Part of a small language model's weights.
Size: 9 layers, width 448, 7 heads of 64 (1 for keys and values), MLP 2240 GeGLU, vocabulary 8192, 34.9M parameters.
Architecture: RMSNorm before each block, rotary positions.
Training: a variant of Muon for these matrices, 907M tokens, 6919 steps.
Each number is 128 + 32 x the weight over its row's rms, rounded and kept within 0 to 255. Layers, rows and columns count from 0. Numbers have three digits each. The size before them is the row's rms in percent of the matrix's.

# up: layer 6 MLP up, 2240x448, rms 0.0736, rows 1057-1123, columns 192-255
# down: layer 6 MLP down (transposed), 2240x448, rms 0.206, rows 1057-1123, columns 192-255
# gate: layer 6 MLP gate, 2240x448, rms 0.0709, rows 1058-1123, columns 192-255
up1057 107:158170134077143141065099080156095134138131194118067136111129159103166049100128117093169139079151121134090143116071099143126125087141084137089110043130142147157070149160129064086094115113092103
down1057 111:164126126181121100110120127097125172141095103183137125113105120125103090127128128097150197157119141130045116164129176133130161093083143103125128099117108139169147176132116135138149097147129085
gate1058 104:107096199106112151122173130191149118091158081070143123095098132087154170163092097084164160086111107120147064181120109141129201177116096154142136159115038086122158145125148168135086130102125140
up1058 106:098096073097172179154131037164110143146148135132146157194134139133147126108124092133118100125133161129088136129089155140188160064144110084145129078118077111145125116151133058120121124132154130
down1058 107:138174114140094187125152128076104158117135153119162184160128118165100099092109062116167149068137105084129134098112141176112108063096119153129133146131139104145208120145174118111132100140115094
gate1059 097:167136135214127127152128081131055108132184089128168189118072104082210190163149188115138150113138141164091070030122120128161095135121112125094138131073088131108113058174114111172123152086162119
up1059 104:169149111119132165119084051109163091125164102177114145138127076135122115133130124184178099164169162168130131130127154073042124098133164159112162144133117100128129132114099179152141154090127154
down1059 106:104148078090095099112088085083179148208196149176162157131080194128162126063167151106087137123121106196138140100124189113108138093098128118050183118133142139117119148168117117127083134101158180
gate1060 093:058165167122066138093104143080171119142117089175101118137127165166146156080096139057113171134130113079172099125071114143116154144144127151135131153135164100117090106157117144108068118142156144
up1060 093:064172030154172101182163097121128163133126091123076107161138131131115184109179136134091091114109169095071125088006144091156140164134121164133077104118114175154182155166093087197103107157159110
down1060 092:115178181157128105167169187130120072127141169176187128171056120131105138183109145117114117136120154065093167122108097180157111102126130147144093136152180150095156166121125106127107066157149131
gate1061 096:151117137175183196069085158070169156165124149186175127130101128190174096094102118093120111115123129112189158144169095076160111100157127112104163160118108092154127125076097104062088113144185173
up1061 096:219124134180137132111106131130150137106116124144113124128147156163067124131117096151112138167071142200193084121186091142142158129092094190118170140139142138091147159138099135066097192132166100
down1061 101:171149118097082131141137058094112106121145149142122130183166156143128086144125097126073165128123133106110136106182128099082124105146103111138139137105080163161105161093145124144083079105116174
gate1062 099:092087131173139177174178108112116108108144106149086146145115105148112104141136112071167104141134118172126171125099135128152089164136132115108093162112162120148113123099092164076147143118156131
up1062 100:145153150134210142127092138134095160089126207116169140123145143131118147128089152179123137095110103122091123093178141123045098181148147053085110108132177188121145138131117123117125142115098089
down1062 101:156157124095054141140147138158189054104171187055120154081143125144114145121152096096129182123120126112115173119107083035141086106161114128130098065130148168145167242159131184152120195097142094
gate1063 099:159103112095118118119128131135144121082140097124137154082086195069121061119112125127140121114134157098111098175082145152087140121102174130134080114096137140109174159087137094118137133157103142
up1063 095:053159124151156119135113117140086128104139156127095113095160143116081099179151108155157142113161123183141098160114149168084161116100163109143076138187163140174098173104121171123148131154167134
down1063 095:104121165111107143123127149151132147110161072104154155132112133125188109087105129106096109132149137144156136063154082085090121177090157132153063146112110094160143083164108077107075096095140119
gate1064 098:126133118133085113143142108104146096107183127093121059134129106114136155151088067178131158147124132131114114155112174100154085134098171093151165149182179126127123159132163081095117133120101136
up1064 097:131121167150104114190141136104108165091153165083128133091121083082061156156079130153112124161106123041109134112077092115217099120148154151168084126155140154098095109136141131084178165154172093
down1064 102:140094122105136126149149175127133112139041153146107173123048143085143086097078174146089143097137119163148113147133122095150163123134151167125132084136136134133119089140138080137133138095155127
gate1065 100:162100078114147121129119060114091122122139078117153087063106095093127123140153089074122125147214101112096133097128135202106049078146119145113103134157169120099114163116131171139151112088133127
up1065 103:120111112116117109174175080095129108148106143118159135114108129153138177143119162112153123082088109159086165090152107137141120144125134104109158121144078170177081144140101150156144211136111154
down1065 107:145105156078138101087175092102093139107149105104083134131116079138120108053124112142135140152133176118075170063159130149145175167117192168083128083171146162109120118130122173068124166101130148
gate1066 097:172147065160210140200117149118172160092163142085111108153128110129154120146110094153161132126143140229134138150122130151128149086126058214118127124149145100148152058111093072152078121148141085
up1066 098:088121154119110091121097078128142119076104118156111176195100140135157135144159101109152126133154054097177122118095183101159090087098113130098107120089131131086140136131167167076103084137097164
down1066 099:146118133101154127100086129113133119125136115115114059147116141148164239131148072172112166094088104066070089196106119122232103105131086151122169103136138115106156134114077135132116084037155132
gate1067 097:123141127114096150151131122135141106171132152090081164131083150152136157125151126121134150121126107123113197119154123088146128147115097124175088134147057133113142158127149102138126118091138143
up1067 091:138128124094117173107175088174206094132119164092120167110163121053110145156187102097184137097136155132108160093127142183138165190125192110175098065072135185137119092161135160176067081167083107
down1067 090:101152142163081198158054192076213147104123111212130177088108137112055154108175164163115111217107039147166097133136076127145150171138129182153122165063112162110095100133128138048075085149136087
gate1068 094:198112105092120038097142153158089104146101171111116176156150122176112128102148158129126120127098121071054157137154130136140142229177077134125125120185156170173138136141125095140134154099109108
up1068 088:122152145153153105057136104142092177156185079103178113134047154106093144101111117142094136130092108147108162107164149112102141104151154145123115160104173087110133129111126130167128085184125186
down1068 093:128157073071097151124140108160071114124076112147174139098153057112103114108168112168164133095090198129076110150138166132130101120160173129101071130149187181158137145096128197140166107112138138
gate1069 094:153110116176114151137155089188070116125143145188124102136068124115117168128071131137094186161152105146130097149045133122080085118096181117142199131128148149157143132093101118137126102162100115
up1069 087:158125165127091188107108176196108157121150137146116155111162131136146114088105147159171128131160061164161117123127131149155109156131128182170152169137165160126124105130123052112117187153151107
down1069 096:085099169108124073173127073146123110090117101176069159142056124103123123126135132169088087168169115089096166182106207160139175158049167135163123120109122099179116190144136152155145154088067103
gate1070 096:068136171119141122130156130082113154211159086094107152141153164104109220197046134149161138151096102094101126140078134133104161112139136112120150088139134174139141124130156156077143229113123132
up1070 090:138139167149153158093097127082085157127031181098136066121174109139146129124070173184133136118097144108141081107124163136095100166140083119133147131174153111166127161125039138134162134113164131
down1070 093:122110116175116168130125172157151135124138103098122075136159119168124148129129102122050153138159136143115125143117116089178119137060139106162124085069119061139138107093150126147117167099095148
gate1071 095:042092108094116054133147131133146123105126110091120113166093065168112184139088186132111115135121105140149111150205203119100145140146094206110151124098130125120137088154098139188121119072086095
up1071 093:087064116127164150148133083118091152105153168137102191146142100153135149124164104147064144185148143120139100154156102132095158141150052173074082110142079163084122124132100075114171079161097128
down1071 098:090160132149041124100128094041096073092102084067119161123144140142119200119192107161128110105125132108140086149122168088104123121134154179139117133108091183155115155159113046155127109151142122
gate1072 108:120136111154132145152097082106106072128138152097152080093182138077089132159134148177162122168128161097126083099142123164134147159238150089117134139107135119136138108157100129133196108129147043
up1072 107:153178166173103146110153111128109115104074134115058097146125157123103168129177131110113110127081133142105148138093177134119139133181127149094154137129155116159153137141124147091177079109128141
down1072 109:098100214146152110149151065129132173096092180077116109119110093153094105129136130078162136098123072148147133144115122133087134166114116113090173104142114128066136139159108156098153171159143134
gate1073 102:186143095177078136140127108074169125090098170087140114116075099092148106142144145089053140185172082103128141100087084102106154081187078106145138142125093173057079078148130114085170181126072157
up1073 097:149134112120114139152176107116120084036159134117105151155112118189121106198089113097112164136164132132090150142116152061097098093149112163101039139164151092088094107125101106124061084093115087
down1073 099:089123118098155131150154128101092057139160140138143145101107156166122082157121125160102088152123097131094187168114061119149182094154119126145168133078175135123182119113132206171110143127134143
gate1074 102:188122179146131130129124119163180080145088164099065130117088117071128106141075107074159088168106078159150080142186121111082104040099100132144208117149129157100177134139172097159150172106118149
up1074 095:152143094163132134128131070123185075170153181138116151169055102183103155133158110186111096169104104138132126101119097145106128107098159123062170133123095126153158133134172166116139128141153108
down1074 098:113149106119112100142105149126109155135141086117136078082053121099120110117123173145128132134095145084149152078087083110104104103159108140090104128092134189115194116101102147111106062123154110
gate1075 108:028187148111097139116155129087106122130184147096148141147086105132122122146066125157095119100157167139158112120140095133163148073123150148132116153147216113073176098174144150099134082148146111
up1075 110:124113151161169164153107149113141133181077098116164132099146061192124083066159107125131148147147133141116158124118057158174116123089166113105131133132132133126085121142070089102151164148135166
down1075 112:064118178150115143111144152160065107112046120150126152070078094058103157118152058189120170163121100099116159076180116105117093171112163143114115145119114179135123177081118107103161083115125130
gate1076 105:119164070109102062160183170144032147132075093081112075115106106114128173174121171130085102136110139064084073130176109169092035117157111126133208149133139122149163173130135069159149127139179172
up1076 099:149037153136154102075128169129077139128110125132127108139124148146137113158158167173111116079124103118074111127174114159141099217166098134153166143137087118132125130135156134158090149124112143
down1076 076:054133160126174152148100179153139088138146151142131126106107123145062070124098142169123092047073123180104123150174135124067126121176170193132107085096189097115162117083113164158158080138139092
gate1077 100:163125080108095145113126091142097113141092114095044188135115094103174094151098103100152112103163091189108112111161155197150123167163127129113131146154104162135090129157176085135121129100157175
up1077 099:151083137142144163148204139132102101062113103106125104107094127146214134063097122142131133133138120148185165056107175142077110115126095107119149165195155096123130090109122133141171136103146141
down1077 102:156131143154114124082094087152156150130133153131137169118121156107179087115143154147184149181107068093130171104116042090154155141123150172107151167046119106210086066110101118095089142132125131
gate1078 105:170088110107043064129141118143157114109150159109114123065078150162098095126172120124111076123151096145170143149167079042173126100140136144188103179087138126204146158191168090129092131102131185
up1078 110:220120170131090140143146113103106089098122115110140113054116089081133110156122078128179133144137066117135097138083196126166103081135146138144200148152120123139124176156095174074168197096144111
down1078 106:181134136138104127126059078116096132104138100123093060103091127087081115106148111123102115155123110111079169123160096129152121090171088130151213107135118123121122131109093093097105120161133144
gate1079 103:089158143131146089118163079122113074103155129104121199133184137109114138101135100181142147130141127094097119122120123157113120140141160127143109158136114123130132110114096156168120122153135120
up1079 101:161081153155130161119128169079136089158103129110144074104097100130135177138121125117089136122120125204153110146089108147155119206146076129106186077150178112127119119157051104140103141082134142
down1079 101:145176152158071109172214129105134122146087131093098122101152131058146115158121113157139074130210177196130093124096133131158127137131099140121142085153210138144094096159202195086154160179133171
gate1080 103:130112109182152116135083093125155147162128081113149136119171129152110142088165144112125093115163135155128126143167078118142156178099177174143129132084110107155164104100153106116162096158136126
up1080 110:138122112063093149067145152180188160113166135159088084129110155134150109075141115162127187137115166108089110170084148133124103123105130206136159155144085140112114105059114131094113169157128150
down1080 108:143099081175091079128113108175089091089096160116093098133139104140160156121109151119056133114127086137155130136128123135076083112161170149174074123138159088113143161100166065131147133143114161
gate1081 090:133147090151098129130094138108091084196129143123078108069166092117131103102107142134130169118090107095104074109088085128152125182142208151169134140107120081167170110117106098132094111183085137
up1081 092:100183111079107112101148153095103107139154164103108083106150082091164105111066105120121176141158130074108091119158110120150166152110167172188163131198104136124173123145100114165143184086103137
down1081 085:083087076166129179124111120159153118114114065137164136127135140078130134115155139177127207145146119130149125128172066114089158095122143141155143134106113133180119127112092142063170131134147191
gate1082 085:159150178175115074185131123183127094076116159121044146123160119094123171145078143139139101142132159125128092132153158132143131191132092118198155123158133102118155191164169118088139127162099129
up1082 088:137139144164110243130168153097137145126129065187183114081113080156165109153113110113097101203126102130146175175121075152151115138092105159131130114086144152144203123151160138168143096115119092
down1082 086:129109172148110116154067106101057133158080112107080128058099085182199138126106125147110134138120103158072127147174124124118124068127130142118142112157129135157130134157098097042138119113180079
gate1083 099:157114171144109165155093119145119141158144118147103161135135092128134119153123070139135083169084127137121136069122105083164152140142151132106135155158150171159119116152180151086126101168131161
up1083 103:123151125157124123176164036081147128118082159139094119155201075133113146110173086127159136118078127186156155077099136099119096118078137079095163123171119149179116049121085129148113139062162069
down1083 105:142156161101116165125166186095159150107145127180130039133196111074159143109121081115154140110132122182103077110068145102093146119152111156127105095125079170134105071132098118080110172166144144
gate1084 106:080105154127114129115093142093046132070102121112163095122121140157167139151194104161087133129131119138161103101125081115072165115131148155146150094057129132178110138071169112137154095129131095
up1084 105:079084106153099143128119148216113120070110122069056161085125171106074117105131138096144156149204172103134153105106155097129115128147172157123126103088173122150145156175095134168113066107069131
down1084 112:208065102170200119112143109168136117187142156136046149132158152083100161156181142117090169046156095165153108086154152123195106142093186145097107091131173119115138077181090170178110167141192116
gate1085 104:169204134120083096119173086147132099118085121092128168141191085196081067185107084110118183200192167109113145087107085121115097093107097137108148108116157140164116112096104079135160141088110122
up1085 103:125175131151129189129061093146166086089159148179083067110121116097131129128190176182098131141167048197159104150137131125095166135130131098132045107140115133102105139159076097100140120171105162
down1085 107:091122112111105108179113144139092173139129079059132131174126063099123164104146168163124070085113151113122162203143120193154116137121099140161101230140122088159124106115099062114132133140089105
gate1086 094:138133142102071160156083074138131146080121139092127181161101112145148117063126157139133093143108129152096159164103099154115030061166193126141092113164138144098110122159139098128101141118182159
up1086 091:123137114167189109129141151097135156152102058163169148122052163118068145174124162140104158118181120124135181087135181103191143180149109119159142147156075138150164129105136098138164128100112104
down1086 092:161196158174110053120157099125113108144130156154110115156172092121152108109088127114156148156104157094147144113148085162160170066117121117116124136100074144121151084117098137144124177130109123
gate1087 103:103130084190112082100030110123140093165128149088089134113130132145119114100074110092132138145120110155129109187110162142129090134189136084089115150075148132158163108184149139117111143144072176
up1087 102:112120127131166150136110182062183139115125104119158090096135086110123110107166150137135099104108127156124088122089125097106143194098132126091127108119091181185160097121182137125131116102106136
down1087 106:120105133079160119118137179140119104145113140158115131122120106118098099161153170120148159158114127125118151151121118135199054147106109102091125161056089131145121083115173184173140162130084169
gate1088 096:078169094145101128194162141139151045159087132111112097119119091079141119112169088103102132138103122132156106135131128116090107102129175182145096109128112164130080166119158132074066102114123133
up1088 100:117079129109083092115129110069106166134169111150169135163096119138086107153074142129131179157169098077184130153077154105067149115117087155076138164187151131107074115081114046142129184127135144
down1088 098:104149119123115170170162188109104129099130134141130189135102160074091093142069171121085138108140116079134083132076092065145103157146101132115111135101097118105115171166079090122154045105167113
gate1089 100:140182122088122207124141121113108095134126181122139158175143083129179152119120049128177113163047126121145157088104102072187141128122057164154138157154142171081101130099102126104166156124163141
up1089 104:112114146089163157073134091116143193112104184176127115105096156154178094130095106142137176101092151090157104125111138092046119159134141146139192145223131160120081176188158125138120152193090158
down1089 103:118135091070032169092140136154127142102162135069158090082139064169106123176082147189160116189141150056142143159122163058114144103120155112112120076096104075161100129146112111134101142117101111
gate1090 095:126146127139108135115155158179090152120168116115168148090095093176095091159129166138064131136086108121104116118163102087176189106164147115059127156097119139156129150103116175112133190153147060
up1090 096:142167141101120172120172143116130111106118074160161079137042143122164141141198175156153112108137105139096087168096128111089113084142186139136107123166102118132130142124130073096157137070140208
down1090 097:141174087169099084113139136099164194185165100118070114123115177115146126126151130120144116089163155113122069152147082138160132116114148175128129107148159114125171174156153091133152107099154112
gate1091 101:114129143118129101186103090099119124151157135112128098118168106113109099201134092112149109104107080147115170105146111139116092147206080127124123139167120126096171126122106164128116090106125133
up1091 103:104095189134168130109165136136098134117098160163089072144111062107123126126102126150152151123131181156139107127109171096182154175070140109164119148084157113105142114100132082100102132168151165
down1091 098:173135157102124054124178133166128140095076110089102129197086115082085096160174164160103144118108081115159145144125122146117152153150128130112135177114127140174085110128161095158094132136191114
gate1092 096:152127131147092138153112095113138107143136128085140116100125106098165099135110150100109186166146174108019130118133159163128103159129122153142130143155122117110049160092197073085075150145123097
up1092 102:146137136087123115119131096169118162121088046112119089114149138121103106127093165135149072141113118130149134146112122161092167113122226187123149198147109134114119101188111177152171136075141137
down1092 100:161126124153116117119154116114196143135098086061035099181133184178159157190125167130205070126086102176112083169098061148143171107199113122122161138133128069099146151171128138109131162053117137
gate1093 097:069152108119202168134111173120069111117120188077120149177084167140049155102098129073152095156174082175098087100137117097131112155126156141145114157113081139107118086139122096122142101152130202
up1093 097:108137096114160159086145182093114155137149120169125134075137110109148178102087090142167106162178087107125142181138119099077086172122117100032083073118091093174146118098089137140185113160161136
down1093 094:143151167114142116069121116103140139144102172099117155118139062134182147084142159084074102021113119171176161138128141137172101107143108115104120119176173099148176141174148117149166167150112152
gate1094 107:135143154196099107153139195129072132150162138130145141083109121195145136226151096133121116112117140087204102150152162106173168099082120106113076134059097101192150085134136169106102168095149160
up1094 108:138129172128145079121076097214140126090116062121182086060152165148139107085158094114113147188147037114148130192119125105103102140148114143187166106096092135174163128143136188155085164163125174
down1094 106:110167107144126181096139147179147130108128116138154079028096109127117143155087176095165119148129090129139131112116108175137116144135168200158171081171109081125137133204153145117129168102089158
gate1095 095:130134114178108126125114178129162148123116135131130142132116118080073134148136091120109143082088038141098110183092160136148122139141139166077127137129132148167078112159109114131203137104079100
up1095 094:116133171080126123159106066112125120139180110063146185178135196130151129092177148169148098065101120137078195104109131131081151110139131136114169153113140136093146102124172130137102176106124114
down1095 092:120156138139150113146124120142145074114133191130120102106112158164098096119136131121061168129117124120096177115133114146168157134089092135125105136136084096105123139139127109116140106131132130
gate1096 101:100191128124138195157067128162175089166101070100140121117116151145163089116107187092134103081171130148144069138123179108147137164118153152134077085109102135174119135119118157109104175130168092
up1096 097:142130144123130155105135148105158095113140168133131118129069121094193129109151123124109137074154133131087120167142130093226100088139075081146143121114147163157093080173129091113169172105096131
down1096 102:099161172137073180095114136105137159168145096099145122090044131138113131134128152128178112135162131197133136119137095122145125137153163146106170120103142146141142125172188093137172122129072082
gate1097 105:113157138089075168084137089105132137055177144093162107064133202163121128189101105096132101195107126135142178134148109175157081198090111092123113134156099135128147156150084100051089163110093191
up1097 102:181124100140102062095072068089115059141174109172147106129147145081157093126152179089173185154155203120136157138123110087148140138144127177125069074107133137105155142191159131093193133109150110
down1097 107:111135098172125114156070130057148100205187091084098161106108112102117114141121128118104138133147167144115136190100128181122137129075146096105126126099135112045087126145181114138128149146133113
gate1098 105:147119130113199080096122149116066146178119111161144092157113176152136122077090111156133195107179099169122108143112144162137107129111046078140150195083119131185137108134137171165127092173123084
up1098 103:178135087132194099135145144161147160153147153185131091117169179081111111163092105118147163134156146071117113137138129124129146078143080108130209098068147103104105136094133117064121141103121115
down1098 093:154152123132213133084114125110113132145158155175057158151089114147138167092104153152117102145157065104106142180117142090164116115085094152166093127102134073110109105076140089191120132172146127
gate1099 111:143120089155145139153158110083095103175080161080188156125089102102139163122157105124073121136132101111100111123127154148097154115127084152157141158170074085178092127166178124108096079102177086
up1099 100:175187163115093101114111149172133152148148087187096098112098148117056119172104160137132115088107113147177140145180157104130118138103158145118115104086107165103140139147082132116163140203039236
down1099 113:129081086174139068145119091076114131125099199159183199164125086126167135125108120146091107136144093124098117135141163126121176086158115123132134134139109116129115165120125138115107112079230058
gate1100 116:101110147136170062145135163084187161111104068139137084081154144152165121167103121176163132090164105125124159149156065114123113147138131149062139118085137141131084116131060113103135097114143086
up1100 127:115066101157144090123143206100196149140119077126112137089135124124134117152120118155133124080156168185131181124172105098139071142132101122100132126072149153116095162160084117082121073073084116
down1100 089:118026165103129153102177139129175126143101069080067168174173116145153142112124170147107139077126125182084171118132105085138134129089124178090152054088222168097089120104071099131101086125091136
gate1101 099:135037114109144073147122134143150101157109126080110158115115085159086112134090166123128125123165099122108113138161088152101129129140081119086107168122078145105174092147214114143144143180172102
up1101 096:141107144133094057082113125155112124110104094117118164117115159130124117073072187178129154111161106128127115158098088150123079116172101158153123144135100151155136120101089122123134138166144160
down1101 081:140153121130139122150092143139122134198159132141096103123124187178156097124145105086060109152113142159139131112180144126158138139103113177161164094077123076166094097136110100075107109118166123
gate1102 099:158146133128116086090095103127119125131106113146151093165141128099128192102114147207109123110132113130138124112149159152124116073142123133145171119146121137134076181181146109068123113162117132
up1102 097:166091106131093136092154169110180157114087142162148081143089129068115115133098066144094071155090094118118099136146161185139132184148118141166150112161201064107194124094170104130161143074131168
down1102 102:121144209118128106129120170142151149155112141142107168062102155083104049119183130152165115140103107112082117049172117169141124114100116144104144183119093173158136131102121116154135121148133112
gate1103 103:101135146102148130137161198128063159190082137121087186079164135109099135120088178166182096145133149149133129060117125140135173108148115149085080060168139085109119112133089106161125167126158188
up1103 097:117151140139150119081217158114149123094148105146166181100069106059187120151082100112134101168056139166106143058111124086111130158097143117081136172111162046126066117083115176073137150113123135
down1103 101:130152187145145107147074152143137115082081123119162154157093130158188101129154099103075167152092108116104084056071134132157129144081115138088117123070177075146075101101178136107083105139086093
gate1104 106:072137064145144148098151094149113108144165113163069121109132169138178094170148107119080110152071085195139080096082056143163150109178156128157115108122138147156103133158144133145082106101167147
up1104 078:132124123115127141110093117195145133092118147144154170132142130101134144081106123081158127118131087133124097130128139157040149170128088116066090041117102141145165063166079108048156109124164150
down1104 082:103133145129186119131162086130142103167135063083090109089112171133156117199105108104113117133110118227150101136092094175134177110199146126144151157133114122105121161139120085212126077141153138
gate1105 097:080121128187177166128147100162208157174133131173103128174115212088098165113104157172142127065165145133168126160120087122130153161169126141127094110164113159103094134131199135129111129133069173
up1105 094:157150102118101126112075158132156161202145219102120097120096125189122150111160068196137163156169076087135078143167090142109122161099137083111145072114145131057123126114132093115153111084140120
down1105 097:071081107117111211167123091145115173104102138168120191185128165152137138095141167073154150109190086146144172162107165083115201147122133095175121173147197106104106115140112130147127100145127141
gate1106 107:110130206154161121154140153146110168128136118061164132124161142096134138131128151160095094140074091114171081125122116154122113142120164100072122119110132143189085139095131129173067196175202057
up1106 111:126147111160153139168154137136070135113102145175097115190179101141121133140184098103117118088135093122132110194175170085113126099098165100100125156157063116121155103140148114101145162080132158
down1106 109:199133138174124123101169085132085211123146116121091087186133152165163079149103145136095145162129146127194143161146123154147166069109143121085145117156133154128156144131133103109115103113113166
gate1107 103:083122142118130066142176112123151185147138141178117115142087131129139088208150142096020073102103157110147131117112099141093090076127086209110108140127094121158096145102102113135067109114151163
up1107 102:144125141120098154145146156086183175165146099153101110104115113086133090140124086108121143113095113171109122183121179133122117079152112089133104101150064091208146135110125133115093177156153143
down1107 095:138201128085126176147128080103109114198124126108099088098112161160076130135113060044117172135189115196163169159080176088162149099120131108139123137098160094109139133099111137115139134128151130
gate1108 097:198131062109066162104096172144133104125079110145103094141165182156093094158128103184136095113092132143106154130118145112131160057156097185150116101161104150125169137119176177117171143167101048
up1108 094:170109130106135151143152135138139130105150156100121157096131149121129130101117139115170136086113109115083176121116148119106088143126072091185143130194115090151099119196111095134152131152141110
down1108 094:096195102171106108102103159106173175168161162165142099234120180138130136096067139116154109119094140099128137100130136144185146140162112108150138106088136143078127153135105142130081186139131215
gate1109 099:092115158086149166164087141104133205157118071157138136127120167156159139153118176108090124154137161166133160172140147131161165100071169186172087094098114086146189099103106092090066089185155142
up1109 097:091098131101123071111153205198119063097155092108102150104129123165153089173074129181173153106191152102139088152161115105091121148092137143111094197104092102162124138129081076100151114118087107
down1109 101:072070094129119180118172147114116159168047150194089149160170125111144160098132126083038148146142106079141122086129079204169173091076097138162120130139141094134173042161119137135111148154161204
gate1110 102:121154080104170129154108150218136180114135106158081097138184197185145099150146118134107154153137086168117131094158099069141145176126101065150218138096130142136139143120129195116116138148158122
up1110 099:173112147133114108140102120169164208139153099070088187133120089108146106128119119207130131141102099128133146135086137159133176075137130123084141158155138137144090121117101081137095122136086137
down1110 106:184152130103121101133196143125098126120162155159136200113124136124123111110146133119131116068123103143118083138122025114154069128136092117113153118126178113106143170132122107228157159167085157
gate1111 099:167177127114117145106126122193123094123126118128189114101103107182160085105170142138099140124177113144102126156136129110163206081110171108166098188102093130080154127140117181125114098164105112
up1111 097:128132110206150124136105129099134084134148159126164146094042145164106100129109070175113153115111176144138108106163100160141134111081122091112142153133110072142090130116065196130089111131053157
down1111 103:141122172096167168105110167145138177157082116175130136181125172132139127071152159069108098148140062142114101146150179108079117054093132110099156159132173104138135196196106126114063053138123118
gate1112 106:099132118139124102073198139132118103108109113166161106099169049113153128151053154113114157158069160114138090153188131092157107106144096148069099153118120099082121118132155102107149125104111118
up1112 105:148108103146116143096096107133133128192091078158102136104187099104097128055107099121160173088119112163136107179128160079130133174190145168168211112099110134161140109163148068173099150094141109
down1112 106:129154128110065079122150077082109127120105108031160148147195117097155093097093148108143103143083124094162102145139073141071162161078148143171091120144167159116116102100127113128191199182162107
gate1113 101:107117114120170116107104079133109135174129145100130074151050136113147082171134114120131108133104160108117106124117122124130172116124173107086118194112171127079098150140119129127115118124109122
up1113 106:141104158105143064125133124106156126133069128204153135108165178149081155120146117110158123167117151140129150089084114125071087087137184142126186165160137123194118143143092110196119134096169182
down1113 109:127063100123169120143151192122133123158125162152135126121129136122138142063154129130123151162111231102078088140145114074132149151132144129167110121167137104134144107140133099181111063173173156
gate1114 105:114095166065060124099198092078146106158151134095142155160090134167156096131156140139122120199098156137179104080092120127155171093148172137165135111174137090146141100121158121144095144071130076
up1114 108:167109127143118084124132170179143118155177189163187104157170099126166091097185128126181148173117158156124150146141114118120033119094151128159154161086104123159098120043133085143128192147085126
down1114 112:131151169136092152113161140112166179148099140098152110071090117118138175091097109108179190150078106144150136153090137071143141146132146113153102135141113169144112113132112163103130144095148176
gate1115 106:143113131162076104133136124196157164107154121084141149094068091091128155142147094151123112132142114178145168080089197153161172128114054092121061168077116128150119089130129151155148152162203114
up1115 105:138163057098187092094089092144178122100145146069063160128128152169093135115125128148103089109068100097144147041133089123062162134112064114139109165109103077072098108143131088120111129146155070
down1115 098:137163133104220139152124102154101161108091110114122121153120122110163150103146112163116114089088158127159170139172131143183079150135135121162122123091118122125113101125075129082154180162164093
gate1116 101:161142084128053098142132129150153097141047123100076111186171129145116192114151136150117142213090145112138129115123124149183128105095176129155205198063105143159119178134150122150119126116152145
up1116 101:132086129119136026141151147048127114114091112122103122147131128132158073138196154168123170133140149142135156067090111119130136114119087156128148097110142129150146175091118138128127106115105122
down1116 099:142092140093081115151134167163125141139135147129180140105112135203194082150127100142119138114120120121138117053168084122126190082133120125107111109154137123089144142129164084122133122205153148
gate1117 107:057079127132110104141105086229076110176050102106162111090154116136177146149125128123106172091144114151082137161181132149188166120102146098080159120120091104128162133134186143129175148097109145
up1117 101:143067130159181133175126118110078161161130115100120104138100121145139063103115187165161195134192055142098158161149104079152135121117086163096140103160127085118162072142155141133131168169227153
down1117 102:113144124155081161130111173102208090171136093169097125091104087146137099125112101125121080169154151118116126155105118138149119091136095108160198137124157126108097051137057124194168183109208141
gate1118 102:115140215105134098168175096070107109092107157184094110135072142088121115110184067112140110124124169160133109122163142119076152194110131104151097135181098099106085177147149150144132149123148168
up1118 105:076100136120123109141110100180136091109001119105112071137143073177106163143115148186131084164093105116206163106076100148127097138124116167120156093133113148129080108171090127134121104080120121
down1118 104:138130136136149183075124075140055103143054116133135159111101179211114140138123133119142153102133225171089144152098134047100173142097163044141110102077138189132142173125140186110104097083079132
gate1119 094:059146101143082106087110140158068152155201132203134166138163190111166192105162153119114115134144073144156128141155104129104133080126108122128116058151125110128154192103111096123139079185156073
up1119 087:085101077152201099133170157100098156145084127111079131154130153158126085158140069164108126161137118152156134151119129123116178076125102185108132104162087144103105154120130119151185093106080141
down1119 095:126092173103117126120075129116148074105129145111152132166119083115115142187145138105143105120141182160131126091109118113123095156166075110117107207096119167150137120184177098089099153141148103
gate1120 099:192122199161146138132097140123129155130186123132067191092147157095097116138110147112145091152144103121118101156140112067147150104119084115127119091158114112073089090122124184087127079170177122
up1120 102:153131135128128110162106139106080133159150146118158152101147143090130127150150200125098131074174148165122097165168143144135198150121075105174124120102095112134121114090164172125131165152146145
down1120 098:180101166155129106073096148122105119115173139110086073135129107144157106122117136175156151109163170098193106141125137114095110108140113159149097063106121119144109083131139178144075119117097141
gate1121 102:142108135129152107135114147120110181161091061114166132136183126141173072124084126173137171120130135099133195144110138101101129133092106112166148085123173084068122149098130140028112145179091135
up1121 104:175145067181119159105146058087132132102177110090127163133156137183106135099120145188083116089123159148106152134155078113085104180097119103134092158151102110105190081094165075138111139164129135
down1121 105:154179112164126090120113130128165149137076120086151128105163129088129110142114140174084118102089139132108097166107181173123143156115139082147150145108069170129085110124114133157081175161142120
gate1122 101:100137087136105144083144136167157120117146081091098135141156154147162139137116150116140156161182177139093135098137116123140093180080147146193111185120092125128147115115083127105141100157092100
up1122 103:131071194157147106153197078037133110200118081147089140141113058137167133146072116180076105171144108088092048194155124100085154125127120143119118080134115173093121130096127014140122104092132120
down1122 092:111098136143089111129109106188122092163204125165085184102146083125159067170112160182096077081105139156069154122141159137119107064138118063134127120127170140135148134118109149167196121104112188
gate1123 100:107118104187092217058106137126084127112129116125182095179147154143065216126112169130115141128083150113057072151099145136142131173125201115158111129185155093151112118104143126116087121120113138
up1123 100:122151200132167154095104117152117089109161088139177135113168170095150203152145117113074143129025152233114067125085138151175131115120123170132110132130110139165168119122221149080077135157150120
down1123 103:114121105087138098119160111125127132126189130104110132080142142128170094079170104112191146092168141103164120125124137179152049140110064115157087123193150112070114125100136067164126116098105139